{
  "n_layer": 12,
  "n_head": 6,
  "d_mlp": 1536,
  "parallel_block": false,
  "optimizer": "muon_variant",
  "decay_fraction": 0.767,
  "batch_tokens": [16384, 32768, 65536, 131072],
  "seq_len": 512,
  "steps": 5162
}
Each number is 500 + 50 x the weight over its row's rms, rounded and kept within 0 to 999. Layers, rows and columns count from 0. Numbers have three digits each. The size before them is the row's rms in percent of the matrix's.

# layer 9 MLP up, 1536x384, rms 0.072, rows 224-278, columns 256-383
106:475582497464458542511522462523438576477608436496578464544551535533468536567461589539449604514501562476472412599510540461494387509423471499548571502442425459517540470558378506555561463492465563428536511482504436551556478467543451481597488518488584416519602443519548604463514535584614395444642459544435511507579560368423502490520506514506502464456532523568518439526528521529565568482486
108:536560519440576486544458550449415529428507558428381642488589506429543525497528564482475631531483491462364464500527536468427463397459641571461493512453568377520507506498474493515568526542507396519570562505521531508469502479461499444416568487528497507524495482490490513517530448560476502500517465500536447476420496476539533478453382509491482482477426404500446435515556493581565412549516
095:476480470524517523436506527470496480505498583426465426483513569510503573636588560543449523505418532507495517606555531464509464551509501531407428518514531496489469565518540457484507567481468561510509488504364575487546425470473482351549544459454473549560442460537503501592522482433485521475579535524476581520511410481502559485475489465528518542599596425450429402464461416473488462592530
105:463538385561528488483510481468441571511510501472575404562458562555481460533544476508536506542466526553523544530497436446554525562452459479461572506549448525499553449529538484590439486541444386430482520584490486491534497440418428518569570553525515435510521505425505416434486514436463404423535512508497593501471425500529452631500473485446445502535499515556423520484543521550417420569540
102:382593515509489482546516525481468531463577488520474461454538579531495458537545520457451492416544464498484546578600472595479518575490557497432427467527528532371540527435540548455450497436468453484616504459423516547475485613530476465510600449411523530556503497568464422436540489518473542429570452455488472600424483510553514513554504504571525494501491522492511469530505564503500413566467
095:555514529451402471568469477481533592520481605544450530551498469483544538529475549537526468582439431393358556469546562503467431516454564514552418543467528503531500460544546459479630481575415496524455404512500496457449462509488491454474472550548473449508505536497480451555583550544457540473534449540471552520527554492444459603409425451594516431557575555488496517490534525565468506485434
099:533497489471440527530468487552586408534468456507498441477508497521467500516483511494548526537677511484433492489585479499486487548566481431420504515514517458593584494515509581505562469526379479475500516474514542655441501584473544414516472545541517426503510493495588540521505410537546453555453505528479598540486447451562553502467549488491463431485504556536508401402530469453497531489484
099:521512523460453510530500564520425451483544463431535477536407476585454497478448514459564519532431585520475534565435458490480549461553451375516485519532540543455489468484466506514497517523437446536568473509503565486457500588532528524496497471537510478565558499537606525460586525549414509482466661543536488500542475425515527447472518509447510522495495547597523443452430460493515481458451
107:504468514444517387530580570554508552477510404558498521515458576446474518489454481578546534451442525431509547546491497494457487453556444510409433421411446584492526499472493567376527553524473453485516542420525506472532481494436563394527476474518451523497504494497520514515519409520458538468630541538461497522538511458458490605493535585473569522535554525491381471454480414517495472533534
084:425377367509488583520536496502485463496518468536436553525521466469496527457511607598445532549513452552574539461471493444580492346540590463499551428484481450497388506511454525470497520510528393571448543407388472505493503434402456484540574473490540445433514571575545528481458437512480492523493557513520479489428407505431620518439518536509498545481572481556457482499435498510477419482514
095:489505560494519481511539529502530432514487511512573413532463514467473441572374483475550429531527512539569604533567476495399450585549466505475559454494515483476443496503506453567525591463530504462456409465483603483462503530473550497627413579442597490468458506421482531454555420493453578420475502581563577494538506494428438528487385477615453427467511445481518492415539462508474489479536
099:459471480580489492496625506412477526501417512486435572475449665528570535499508472524506517518509422569464480515529515511519408559434509539559480434489467600460491485560441552512505533523456463474452527468407550415431595582476478507437468520493501409500365512463518483577461416545498514515467483515457434571475535469547485510484474491544509425463532492429487549493526585515611533525509
100:409502470418493488581493469539433464560529467527400495426393466517493433582540510538485509468620397472515465510388451444493531474521477478479474568609430497558385549448416496508523493502496582474554616539487576617433527455518495465444501581500494511587567499570552436529490544449502433598516456542576509394450494498582592447508434508460514475550472525421352495492553471518502488372503
096:502553527519532462578481514587600533415534468521490522398428520536482504479495389496551518511551515490497487485488546589543425501470499494468554500470523523473454454506480507382529572526467511367605556582507551413466454428501520509543428453482462545485420563461475577491540573457481482394467515498510509441484492394494532520436472474418539455457493506489453534591589397521635579507594
094:531480454550499478598475457458585502483501401479505429476492524451455581536450556532500529493503578485473477456509440491530425492506353511456599443551558447540515457478395556595464506520520535489618517439547446452526455497517403523561413584459552475547515537554476464430539472401512468511476479421465535444461526387476506473502442511502487578491487535565490548475553617410473475482536
107:482506469495469482454452493462407478398424535541480402532571539380553502477395524548528547498466399482553457548507454455505546479508539501538486541453508490442603530543485496554530573435572509513555590507543576391478537477545397487569607498648504464536612458457503558486519474377461460470556446530524528532464563472423430545506470509415514490511406525510466481471470519521493507577510
103:465480501551558459584505456626520487525484438520560530590517477391551436538510573592528538564578476521527586517572496390499452471497432470343397510457461484414480531467507511480490587484529516539465438586471496520488480510567482479408518492510523423427409559488447435436408501453571521466452493497566578549547454430496460554478558432442571461463555472537458482593480494470484455590398
106:436497459523542409495513509457494524494474489481554375526447615523491523524480544529551467567509441620469524515402558531523427559509464589410467485494480453511476479441525540463471527449584492581484434525465447470592514471473408489383553430516487457443505544518506403437565536513374499483438475464503610544532427517514463535476531507484500457557498505540521525428475546430462423589496
090:439567433555502503567435465379552447528521538512409566552581401538515568553405481449469457508495494490552625591460458434442356533513485502451490495421544542497385456507511573585539458487613600485462521457540515563502498579546467449519486451498552474476493461378509488523433501586538535577518509497454516484514527441472493551518559487528529387484546407499492547577426561493575588405516
114:444565472536432442496522653543532495531612507537520441459484507577535431538487576503447537571514472533406461469519480453557417507613477550493523491544512362563412506512535421523471489561457462548542547516559459603425479607593552497489511370536393467506528553494471511466424572546447482502465487605434442395478499538430388476463477591533576459511439504581463608496494525507486640434515
100:440426413564533515487505562487443531544442504520599559474493526540420460547512530437578546513512499489471494528515580585408466489504483446442515516511536519526454484445465514446420430535532457549497464440532531546494477485444474471541460511563525530484581573541497475598523510453464451393499428539461535536510446445542434496614472460449424425479558405505530475509425407447381456524512
106:462548506502510495522475504419494472512497456533473503471414483511545424379544502453544479567486488476435402522566477508524536518476521591471510445390534457515492509527521517499465544535424545461644473468407460446426426582460535491474445549516452546477532532463399500478424490504356544525515522586553466593557526572480481458482476512466428485498604445529489438499543474416474536493448
098:405509491514441511454504435465431539485499490522501476612544564549543436573395552377479398454547416582535503469495448596514410495468454425473549404583500500489504483552516472638491484457437561458438489568563580426434524415582507496469506542496579496549477448421518435436464501478503467598488462502572506530457421440584601484483563496480416557423440430552411548476421425508504455567604
112:562485494529486497536575495525422525526522578585394491460434507466532498536482646517531432574519486494610438489472577532454391470533448568527548482492418559499539452439393599504530592438483482451490483579504496457443455553534491467473500471457568414547455587569504511520495463496480581544563420453456442465507499563598541498514509483476418469552593508510432418454473495487482471534501
098:500531487497557454527478506478494602531463530509487485484477446464472439436482369460550444461536556530514523552512506451503581441463438521528465554546506557487541492488493538487496464556443460515514454366576496530458508533557475379497511480478462453614458469468416413535532613556476487477422515527494516513493465590567476500483463560430489449485497451465462552542613421446531551413475
103:473475416531502384526559547467557461514532529451502460502470441476528578530432527506462559555439551431494494555521480452539546462625460518479461540517469600523504423484417549488524539454561499448565524584488484572499571448437506502511523556571479444491528514501474499473462481518492509524417571447494509490499495521478444483478460593508449382517399584495524534567440462459487437518517
104:453501490523481366500547493467521455513614454459523486492493473523565491460548476550433468451548629437565570493370461501465455451482567481558511413501518513417528549400458451597495501517554510529543518534567474422575498439560413415465531441503417513535447555514388458421478407503563564570531515612504476475463462540449472528464515500643467498527511532507442599554490472502407532542480
086:489487470478512450531461522478460447516554540621586510493513522493553393635499510540518476545512511468464577495561523480508513483514477624515470569465468459466381392503480537576479502585494481454519480527525481362442515505521651496391538555512500481552484518493380536491459388420516526472541443486522544452401514439492491450429515472395388432509513588487411509496471424437487418485448
097:473499517456448544516493554586426431581528423546503576555482475544452560512537465530502389488443544434588465462481453448577555520477525467460493466478478517373533439488491388444498553466455480623536478505509452392623503441440471424506496502477535457612483630554429400528447502497534507511532546446416486577583523474482515524476551463415434411434423465521525496466460516401525569543458
098:492527432471520489536503501563505459455402446540510604485475542531543557517548436500414527489544483511587559503420486515537485535509401577560565565590442484543415559503572491462507446519554489567488474431494542516468461407598486491497542585577394559417430467482472498459490517508558520424487523444531553469513455561497511503583485501481491470404512522585463567497432450499514428521506
096:516499478522546526487498518456517447513518462564474530566447580582513455530562506565492491528455462501467547509566546583554486449531484495509468493482425522501474569491447544510543485507443555527460557584430485596523614525549418513613503566562521454472449542463410518555454514487570550532594451561488599459555514478501445570518547443448503570512527436527362570491530416482536495485464
100:501523519544506517564527386487468484511525439507440445531431564520511527567568469479419458558503443500565528447498470459433453581506399437467460445458569505370572502467538494454518483496549485520528509480441468381429524480466612534463598429553475473452505511537443522476431463501447449449536494543583537443513482506541468536533535530517497496503485581538478484506448551512419504552435
088:573403461563541637519439561461483523417498387502530452562519504495505488552560492423465457574518557512516477454447524518544547483539510464458561400425537577480507545548477560531563514525479517410503470510481542565445503434468575456446555538440538446396501475510502489526454494572472423519550571543529606499518504537536420565531436433558462527518499493504488489539494420520509494439493
109:550517498521492487505473519561475483484535461489496559499640464568635505584557544532381522527529510572521529458442509477444501503489553572462534467522556517517506484412500504507525424522485471529536508432428570489480513472591447570445488586521491461430452546511459422559457389477536500507450474469479458504508552440525472513505568535476462517511511474465523521513440527538584469451512
099:550507539453523524525511490526534487493476470522398544577522494495499530549514534526449451521514429531425546537496510451477448626585564554489501474369428482467530464415449581520543498488467418557451472475510545493421509476531505505574467477582354543517490456521506559389543443485450524433498420589476498439490477469448507440486601494460591434512460473517508561540469487519518469538455
104:545569557470563539468491547492525448497474416532433526527412521445459576488521514669548445617516554416482458441521562450530527596545498480443542462504495479472431608534467567511480444556483558546596522465504442530474528529539514471457481471506526483521494541540468470522487509545455446468529466535506479602489465530501514561527440546488546533497401491507478505509484579588556559476426
095:406513592461495544481526487507478616455492473533489510486467516407470501443615541541496511540564543578516583495435466554501552459392462566435509570554499556471509444536569472449439456509460529461512483454513496513453579587416484623499499451477425498492505457504543457492514479464561507479512514536533467545498421496532420460554518494492429459492512565523465502429492463515460410525472
125:492433474433484519486419464569499469559559478503499551619522459510467455444413502515545552570528393496530480452507512436572434405539549501482475479565538509436428675529433504485490504402473449556475452562556500519457437456482566603453443449530491462529477504587512495445539586468506461581538467453508440515427503498495486473436510585470434420470521528483564534500548528505533588475569
109:546476516380513532516611489485517501487478477559403415542437423519508477551495460477522392517544569516600555461532426460517534521536533515441409529540594457561454574526448513522482503530519575443594466530530601512412437601546461569462479492475511488536499439450454513516432442478474570470500581492477526432490508522454481455449521530590575486460561455490445493480504495523446495451400
099:570525521577504531571535545472466520530480457530508462444501605454454499453501550485469520473569425471499530507506500549521421440476528396470537481408487414568569516529466540447409582505447509508548500543436411418576541517460490418564548476549519416528415496505430524533478498564428469473506498554546434446502510556401522601472476438485507405545567472599427462490484514480525534436498
102:438462489453499532520486511485507522536508577543603477498613544617503539540469482499429481476492417528420482617458538458569489502518464482504484467423505501459526525552514554417451492475456569583510494511466508548462573477534551618469507478486556498537577549503472553556412414511461579491582485587467487498574461452497372415455423477506560503531469439495554401495436481469475536475491
110:526590538389554530547594471533463609464495507596552495505445481553515493597503433467496393573510513522551448495396438491524406471543541466448534431462421550419399467503525503484503488479380457428489454445540438494441488425509618511514510380525547464458496457546539669587476539575582603448452522475495466503523427457488430495464501517459513495540589479665581419528531501471565466544492
104:556482495542472498504552533498426403597539510470490535542510553451502550533544477546502466433501524505523380619477540474549511506601446456496488436386412539515498444643466590554550509453526477584468514514518531588441507633517592474429456536462536397457464488632438507512544449442536527476504511484485513423482487593386457535532403458502565397584582479454419494486579526433479471423467
103:604420509490465442485505656475593529542492521500543470539369518504471472425507481553443521543445475440502585556460495549503442417492490482497556393491474468558452402472542524485519482558510507577501461495516528576491469557528497514515440490416556494500469555489462535620543437593513501480496495529441520570594476443433419428519541568461586505551539578437422489413563487486531457510565
096:465521446464532429549378493472513494443484478475544387580523529429512438537495470442545497622511617553459488470498543472483475520568510517505531454555502533404484515506455557485512559512447472524469508576512581517501517459488418474462518415469452599493514527555494496497535483422379487571454399494412525483469386529415500534452478551507486496538500576556532475530500530558488530490470
114:475511506505389557440442547433403495451419508526466515553514573499435521541477624496553431519470447527461493547483555475465589551521424580531513443520458493430528469509576482502513474493498480572505543467529582481412523479508484458433542398489515531591551462605619506446474510490441482447509521511470568519534470531503462543557541542471485448462429489552459529477448510494477499471588
109:338565519379496476424471492429443534370518542545530484553529449593419602516552593511554500453510462537428503558492478533414425528458554541437424478559600523520489574594500526464443510469539489492547501486484546519551511552552553546500493499497495535543462522527558436528403521468516465510551535463457395475431460491432522479589474536449523501489508599498474454574467382528497519483435
092:531539514507472524515448528465425569515523532456508515501491482478504518474479569533527505546436537533491409454588402451462514570411432507579474539455490499573513521441509529506513573548372517483461512565502490578476467570510486533501477475501519566540471468491458483547550601505511571476458514555618438443430456505470505507515437486477557408467477487526541453557492470467383480524519
093:522486471572563530419426507543553533511476482452463510542501505453544545473450467528506568536463468446476567532515557616499581437472488525523532492555600526473476562519483437454526462475508479575439519493524422625540455538541474444574555554492511406496469509576499457562473459570537482537492414566402485488419501414524399475597492505493418456494538533508500553560533484473406430546486
101:445552578540530403575567566420446561511572502512497473433491414411399489512435522510523522487572389505535462513466466517491528464477482521423411533495472601513510518437435515445538562405486494605600407587433487465459553513518483514545521471498475610496532462489550409448465570465464553515436436541520528415532468461489503445529517465482448528484505516498575536430583456511421410542511
092:567460406494558474438431521474490523570437515508566488562491508429497343394518506524494537477506512503420480562537508462498502493436534492432488538504487520439430466421525559549526558468530502463545522505570457420535455478512438550541425484430577466413591514485482476508511533556591587468614530504489437381528473477527559544438578637446585476499476472484527426431558506463616492508545
092:491575482496468477475486444507437565456473564525504477564498528421486559512489468530495496505495440634511427490522487450574511514623496477441471422533436553426515468511446533439566414521504549490469547470424397473558555482454475546536509562494495512487376428450521491578513506537490550519497455553487571435422488488539485486480587524488476487367440474488527461427460577538506534551472
103:422547458458463440461454549503419524479535510528491500499478495455491488551558536534474547568501523476497522444514507601552447461521513474526490519483489604564455474516470580468603461544491563606556456485404575464493526483508467458496613544548483506536520461461554421538554455433492435582523512559520547563516528467487470519523565379466520490458521507559416547429477448592539455604429
105:544489574436467478547564500547487471489451439548501445461535569485486514584497446426472514479476570463564453466465538513518537457534499517538474496439494453418449454408539434576560581466482414522538474486523540535510492557487488498493598464477564463475448537495536539525518460508507469389491475572462500541478533506506463494578551484521502581557509509604468516579409481475538560561532
096:509474426426488511465517610506469487543487396394482555497414566523485491550416404486436557455522460512574521474478539492546584544623486487563535497558514560587587491497446570514443493421460472573539523497454535553442480512532445461482357435565545491463508591489478489497527394521536520459491546506475506487612530402448574510463436461574506448455584454487644452516379545484506574530451
# layer 9 MLP down (transposed), 1536x384, rms 0.0193, rows 224-277, columns 256-383
109:587446497516526519453519533520447513392472509484535477529479464446458525518536515514524473563461485506459557511509421503471500383613589442489492654546479458557523549454511502576388511555439525466529526489415507504422392510497552559474487477484434537495534507496515497565440474506405511556463530481443431458506490451483551524501559438448624569480440472546591537529529505502474482504604
109:531473397559528511521487564501537507486423488523544470338504527469476531545530490467482449486536493498516592465570584510496405451540477490557517493495447417564547490506548444536585382497513458446578449492494541467501587512443592556495408477499605444489502500563488537522471432547533552480539498494495494488445468492493500569533516471638510570524487542471597500458519537587421594464409
097:572577497469548502466529481495531427526442517546586505635355610462407527524466531524524425481555443541404545559540407527497479462485534489555531443470446478577462541434477520502491511478534484434438534491485496435468501437532452489510628523561580447463394467504382506516594443491494464511504511480598451501488375547477502376530442516518469525549513524455467499518504447460527459488571
101:456548614517526599409474545514470515492557514547506482474483490564468635520533530680499463559438510510474506504523596523512485527412519392597550459560458544479570462439610458553501477497516553422471501477500413449463552384490448496478538506484471536488554539441504523456477488533520423549531490495458518549499479476527551445459550470490486501469538434480401535399516574579456514516511
102:580465476461494505466495501501449529501434459527558551577467468458462482386462545444474418524551478574468438430487447518481452525483457541503478394325533449550441481579487489468525514566479534525535507450509515437547509503542488529626419510498578554486481491492495572501469556495503514485466489450516499411487429526541550552500402447433433389461440480551453441462543495545501494509577
096:528433459516411473493384515483544577546564535552449550468524463548534376448442604543438561507501501441555439455490615491437405466519470477464451401423471501476439556474554472500489527473486494509448476472524445399480499525434537432533491494462495651491602507496541483500557496530521481482504479468437513442566495495544430524579472500572463427563434592493460496432590449492517556626472
104:475483522480365490529496473461484519491581432532570548501540548498458488502535470522362501553488426464504495556476482541509552559481424483558552497554609429448518501502445462499481466511547560421424490537446468422473467472487418551434509469497571496410509543503501569472483470464523510499482462521544498522511428541439438496454479517524477433502481547419565455489440503610520542501460
097:472545475492527452480525419556500594524453368552487530597491496552615602505479630535494445505448498516495519440460470491508560587491571543366482444484477416468497485514530435486494507502522547568526504518512471529526519479591488511503527513422495502455496551433509507491442504516535513566470430463503533512490520462469504495642608556572459520468577469546490474513496530401511533479520
108:452510585412466481432453392402517499504459487483499493519511459528475484499454487476457514539519519517521498498517511492572574527543585585564497480483549444517465471494474422566570457449472424507463562504539548539528492452561577440512461553509485482564549473506623446425423531465537528532475476465624519499533432567546545388478514551541484482497563442589520523449623489419424566411533
086:550543549529474522463481411485478531506518506509564481533512471619582558550488438429516503468606539537475558500465494442523439570531437529464402510539473486418572564564580524468497428476518520629448604513535516562508569581444563505563643508479452533525597492502505440452454547385600524461502546464411476467493428524541470530468404406505476486530467520601549473595465445521450508533504
095:533471473511562552469504531469490463539480570429458534459442429402546501508518601520549557520578430524498441494426465550462528510414460518495547544475492541497483510505515516455503460491498478435482439487489517474548511519477518548596425490515504574536412557511470569453563435532579565461463488541473502360466471527512505536535639571502596517449489482422484505468466551450517486448463
096:475544428480463611505529525483508495560453471475468555562539550454617442538553494498496596401583419426517455529456426475444496424488494453498543517459529486517596533548452623490463519467506520528501474484430473508487554530536475474412458528508506506414522447600565525591496461533602512470496575611422555463537472438586494445569540422485525484543527456490494457526508591539508503505350
102:510575539562420530478460495621598402456496572475516543473470558458563576481465510472482564553479495521499545512558477521558448447507574425551525416393518572476498517528431479506499473485404526433522473435509506572531456557462485444527498557546521509414471485454415507493497508518505493487526573463416391528697467536490489468481474554503369485556544488527526416510460523488469423531487
095:418543499471560547603585417527513561458434440511578516447560478538467503523474505425573518565423460529539450506504438491508451530400446480515524497582426539450425587414449526549509506497459524516465548486580460413512455546398446469507517479436526450588516513553634497445484481465506597537545471383522557585501535542577534499522438495519465498516485446608497569506520463596586537611637
099:432443431499450381468485496557509551542494469518488519498522515499502454439583578382527566494468434553605491425465533522422545458570544553490518384528526425478570520609568530474513530532479429537445454486512535546489422490490492455468423558502540487485404545494469438416540446531523440417500425489527471452404554497554503572555592453532432510563437506543594468485532563539444549426496
100:521513471419435499516502572522456612509450434504492500511517513556516507525544548453452512450562552469410499544507536568497528496563502458555475508540572428488471588499459563477526490506506497474529498445578461474465415504543461435436529571579459493469410457441489489480483463472517523453483510509495466527475552455575468419484589419529505488470535445505418538542615494561475441600509
104:452499483424471450474537476539512550451428475478505494542456493448534440483506469555508468509520543512483471483538455518492438568537499472478563574521481412525489378598494489559562503494455496436544600477535573506436642490609456542469572540482456477436479542570514601510484540497564538516542502529520575559564563436492480550537503415547436413474479465510468417552588513537637390597445
108:422409572511472429461454519505546481548566513479443530439534459536423520555471575567522486527500507491518434647493537553541430439591536512591491482472505532415543515526600490518566519452508485452569497513508428545476479370479494516506465523547499546451498415503499498522519498484502559519543496510533433502552586605484517491574484511520636425510542452468457494494454601490545549453447
092:465487535474506509418513518494425476531506507435568465550522535514622520487632479592528501538506570476493428384513514558543568497514451471578501488539557472460457595543518511521501563560496465543499492508531547443549481537456447563509509449485505563543483491584531448536474546474536473454402522508547536476474496408443431487493472524459555495499465571484455545549514441499459448362383
100:507518469470537480485562597479437440360499497502425452538518548450503506494529498477408460519537476456494462501424530579566559498585515455468491562479549571489507465559519477495553486467539594432443499439514446499533465431502463513517570468554584509502483418455483664503573454595514482514471501487500401612478485466467551497555478554490556434491561501448473479485569488471403489575470
091:553477541419449539553543422500479473569519569442513551514542552527512513451386531536524425486588489563445467470514453435486450514507461481532517448498510505410527536630488479514501416523554534590456569485470450547488483531528512536464559497415524414493541502503529578513477566556475438567461537462412569541508561507632504549448511547497604561509526532560533515443537607422471606468459
100:401450467552484505489479515530424466501425516637520518512527503573559415534580475500501578512459499462551491463435524451464489482508538495565445558460592548493515512520450523520440500456510519560534510557491555521486541499465530451532494368443607498538428496514505542485484531547548432504497528428536444455503471486448454478504522507447555547469533546461448564481362382571566625489465
097:531462539481577490468473563498585589494527495583532475415515599602505559428463435459436518492488523416506557413587444532464430558515386642423407579506520489482445523470510525426463448484600570490431553507542441460509573472572433466550468522425434428526463551510520462463511461552454487488481520435505530451439505524496544484600476488473452500425500540559496516501532528603485483500574
112:423444596517571573475632525428477491521500485486483479467500488551509384553460505567541520572433511533482507504500478596512438538512570480503480544532482501477497459526451517494551436529529489451502549496464443517466542538470417529407550632517464475538506440423520542532459563422523443525477594468502438464518597442571529604442574496466628482484569482471519352531469574538472500603460
101:504557509559503482458518486494533505465488551537450435488469446501506495529440590552514564460494536531419568411585485439602382549597479524420530451561498436492477528510468457501495392578531514476522544511431518587516516483569494491569529466428414444543544440479474573508526491465531533482548451495538569596439520528496555530521602402553623486531447423418537463523455522582435498451548
100:525480548447412499602447524535431457554569468524538533404493562525549517519514538598499500592457460493556424563447443464433495570374452477492424480467516470479439582531499564475523596502524493545488473497463475435545460491554509471511460463565423538532575563487447449515504432462500466521621481582506474557632449510488488455493590387568583554429444464497536440525529559420479527442486
106:483550490471446453488315520487516573429525538512464452478523551568438397494461557550449452472476581528436545537494542497459580395485521551392444542489504595527473577520420529524452463460437573568403461510474469501529444503458495477480427474395542577505463438519540537554499477549486521528479497546503497483504487447550470497534510463470490412490482389418456438441499558437583456439469
089:435540485529491482500520483452555444543516400426517381548452477496435525541465524531545494502525508514499509457476527560476429459479446413525545547492510595501521545469594385545474431525502477566463544476502482430567507490438516538537545402490507487509522488460503514539569455421585515472579497544512542561497503455543503560462425455501499523583440475480565468481516605515411510513509
103:460448441418534434487505445527477530492494523439486555449449493530525468482483571521452416457499514521532468440431464428383459522548492549500471456576468513537505327497582471493486496530457510487447449510507418486564458511608477596515563501442461485469570556527551483449535530501583431433481558511423472446574449467478434515521529423498499494487376477499592444482437486478398374492458
091:511486508481525402473546565572465508440529528550495498576360556469515469472522500474570552550471518492390524438470530497538453476459499419537538498462496515533521447530494555516517524460483579448497420539558510491547483592461490446583603540483538508561538521537501472541523426477415575476479481524581442546566479431499529488532512469501481489567481544430544471489467397434502524534528
092:532499501453518488467489505480409486435450529533557451570499483536515506495423473476449470528536469583506412608489451473487476543460385457485476488483483504493514457604503452506420517453488495566507471396433462597448508588392462539476631540545478504446506542503538518448532469591581464412495507467418481520468582492494472397387582652536529497520523562493517541522459551524533509511571
095:469492492457528524529552521471546467463507479512547525493536587464536441477386514467533469505523412484450435537483614535520492436458431409546552516456487531475495499594426478454488474472438508438443458542573560527500521571469444488521527549579453501440565514618458463419447572516559457585505548425591431579442455505526504453507412462414406394448546483568464416519511552483541453536578
093:525530510537414485488442492471534443484395472509470604513501537505513535624496545505567499384502490541557529559541488566599551556450541512541510504527467427557474499548426396642465555583480505465481560505555463457647492456531452484483530440525466561503431482549525467389425587516494547504469543528529532470497564509509497527553391512513443560459492472439484425512536514588488519600497
101:509465535525556390499565488549446562464480485569485391448455506497524502358461472403523430473553471432506528430610551541526439568512423489512523507570529519530421447548469556498474524491487536533530480591440485556545517482453554510514507349496636475483496486468482474517501442539452577497525598577545561568538493458472482511543578491627538563483538490469457472537549434525405470524470
100:488543497468506538507486483455517522499420420476536489487451517623504430495461473487479576405433501436518492511523550484474413489496517522393474540483421548449600457507568540475442429554588518456466458558487494486508563584556440521465506542442483485529510511488544505502470504611534512514509423469504463520607509512520553434506493440520464478433531496507437398480589476591551401524624
103:539519473401500453467601472600513448422491559548594501425466498488462463504508606415610519480488473468456596482572565541559496510513548489502512511443480437473532407453451439494517553543543410552547496510467522512405508506409527475520482498485421468525572467456495562505537483427466520516530545456500540569545496425569539438527463579450527512472505523456551525580534481471544514494478
096:523531468481553602545507508550573470486450393463441564506493480579531521428473521520519497467446523632549430477505510465557477526531437441457583439396519411511413524479435550517434532531461560562565498537504493441492532482579509436545498389545545541462514523645494419499513440398439429586483436458656445468546496553484404565461410597447594500466477477450516422523460563435562475512518
140:564548453589509476470580520534484534547445473493536472550377532465412514484560495509512525411415534598525496490545518480456447517488514483523511534504523449468603504547459465388590489408484375560472547465513476533452499509422507496530039462523489497549499517487552501610546525443511537521487473526491463565509480537511501474444523506527498520505492454504497433430485508529549494594688
109:436549569459466606525422579451536542421520430526433475468485390472541445486483556504440415511455639541430552561576471458537491531574480442608594433482474424570477414538406492526499468467561511544520455474548607423462427514558574486510499524426462440520472461475530542474437515559478533499511488434599471622467445536469478491516430531445432448447477492565529443477422501477471527487469
097:459466511479435503519505447470509525498438455475476512548485436428460535593573493488489575515550391560553484583467462445458527601630585493556520525481445453559472522430480424522501527518390557603500492590546552518497447457486473492457493532584436411535474375538516514528597529487355537557410470487444434476443526611472493532341577483564545561477451470459510531393504583450466528489527
117:515494539416481568450560536574491555467478502608497478581632533495566463604470551533503575447530540497537500534650455550458470585391512595528566477457524475457514643595382446517396466469574524573556506502592619546446467459485470488436465500423569495549530444542453494412452536489540607537482528357622556407517478537499470474471607568504524480520477468475519460501544465505475514393426
106:499542568583514436373519419449509553465630489532661537505425473506473514491477446450450525423532449541565533488452538530515491460463496440551433454472533443602413388488502443517411515523489566402501508528507542522497416513538502491599599537494503561485465511394536419495485486488476548489532475514478507570479516556470546532566503454464549449529502573473516542580433498514452499498474
105:446497470490482423507576581487592583481499462520504533551520550538492385515516477506476520487510503495527480613580556498511495531390525474559577475506440583554446552532469489489546592474412386537531444463489489460436477480450517551463474474534404578573569504565544443501448498495504480490512477537499550483456385534503442564581479493431501455502489427516552596501532484413597516468476
095:472520429532524480495426523402501429469578532524397503501600540479510496542482433415424440572538521560500549374537501413508483513491551510439480496550487483428469446521448461420460414502480489547441474524483368524508570422528407559511432527478445526554531429499462493452433485435596438566456444484589567449466507488509508468520467459496504491447526585478591586534455497423417492472467
101:459532446555494472435523440552536531472501435577658525494548467476512519441455554519490463541549550451449498578502594545538449535564506505494471558507524464436545495547490493485502519588476511518423513482545583508480543503496548481453512457434504512486558480479486573503486521556499456545534446447498346412486487471436499585486413496510517483565482483548489460485398426503439503494591
114:450478530458473466612532543553399639516431426606487458505449496483497423502528517367520446544461494531538501513490347460502438548505481491431474531491464429471529441515517447478555528466472461531529426485476483437450497551484531527448473502474478459458456531424464481457462503481486553508436492431552630460499490571432498469506526585481549591544584418497480534471507470607544460552520
096:547523457615551579583534426570550499545503472492474566590476567480540570552445408397520448599571567514462494515499484503465609506437506423611463486463535517523598466467470472534619497525417562551526633497561501506463571507512518536529426493497447480503541535512445590477546540525473428444454570532575437478524558490494412532475523522510523519462543478485515504502531552522534586448504
087:510517567515521445549577539505512482510392407513553570454454515388462554506391466420488516454540484427513552571443573473479474520529442543347451427592574485470500421501551453462480380440546427532453499506506549527504553406547556447521478555510487483544507536466478480490477483558503445524524524505446549576486472449507509544443532403579476512540471518486481505586517490499465437616422
096:525499605498461515491558493497524525569507484455426550382563398491526417510593578514565507498513521534405604440457458464467540504494481601384469407466487521443541508564487524573469472513520485598450557471513544455483420582549376435501504471481509532506516482531454520394509440537378611500470429508548481536560549499562479628473605511588515513544534551516461590477588437559527508541480
106:577501417543392606529423498528491459434421496521411477568622526498550540490432428490493395509570474534568449527563438483494485504566502476548494507529466480502480471542493475558516547536479442488481432429570448380470465477561507468417465510564561438581468536486483555606448474548477429458450503477462511550537474480406519545472433419394551490452496498448498557510563555496570489584469
108:609448497483484472570480452608452448513635474442507512469521507530550531536419540431485459434423459520474460524443546452537501554490554428592600487545580513489432456504547487501460501550472476537518567621564554434455504571506514505513453425489476481430461487576596542553511461470552556527516418524552514439618534527464637500490550477512516462406570463431452513530553544571534548512562
094:525425522408525376499541539492507516491505566460505504506613517515589437442485495502521403507555497587525566540449463539558468412526526521455526491419408495507479445504495536455530499502587420543498516491538513536389492568503503414510504500602514522515555566452545522503514459521524480465484549467458486547534504415557466454607556420532450477439492457442535559464561464533473475526539
103:427494517505444505347580566531543463486523481527513466533525434491526544523431449526479410431487479481501464485462593507504477484528526488446525499448449481540572423548502494516490505443452483426415529525579456505497503572452537427385356485620627441516480495445508524615479395479499483453563494468542512520522561476489436587533551501509559496378544545469527534482465492538431521552510
105:499467511550545485389435466598427448470547433533521462525517438521491520521537509417347471519632633446523567469589443574591480480492461645586509404423567494518510522466579488539575484496507482488527430504542469547574443533466535485632552513488449365442517460564437480412516542516533547441488446492466460478482531479533416461511517519455493405449485477576553490569556469629493546456540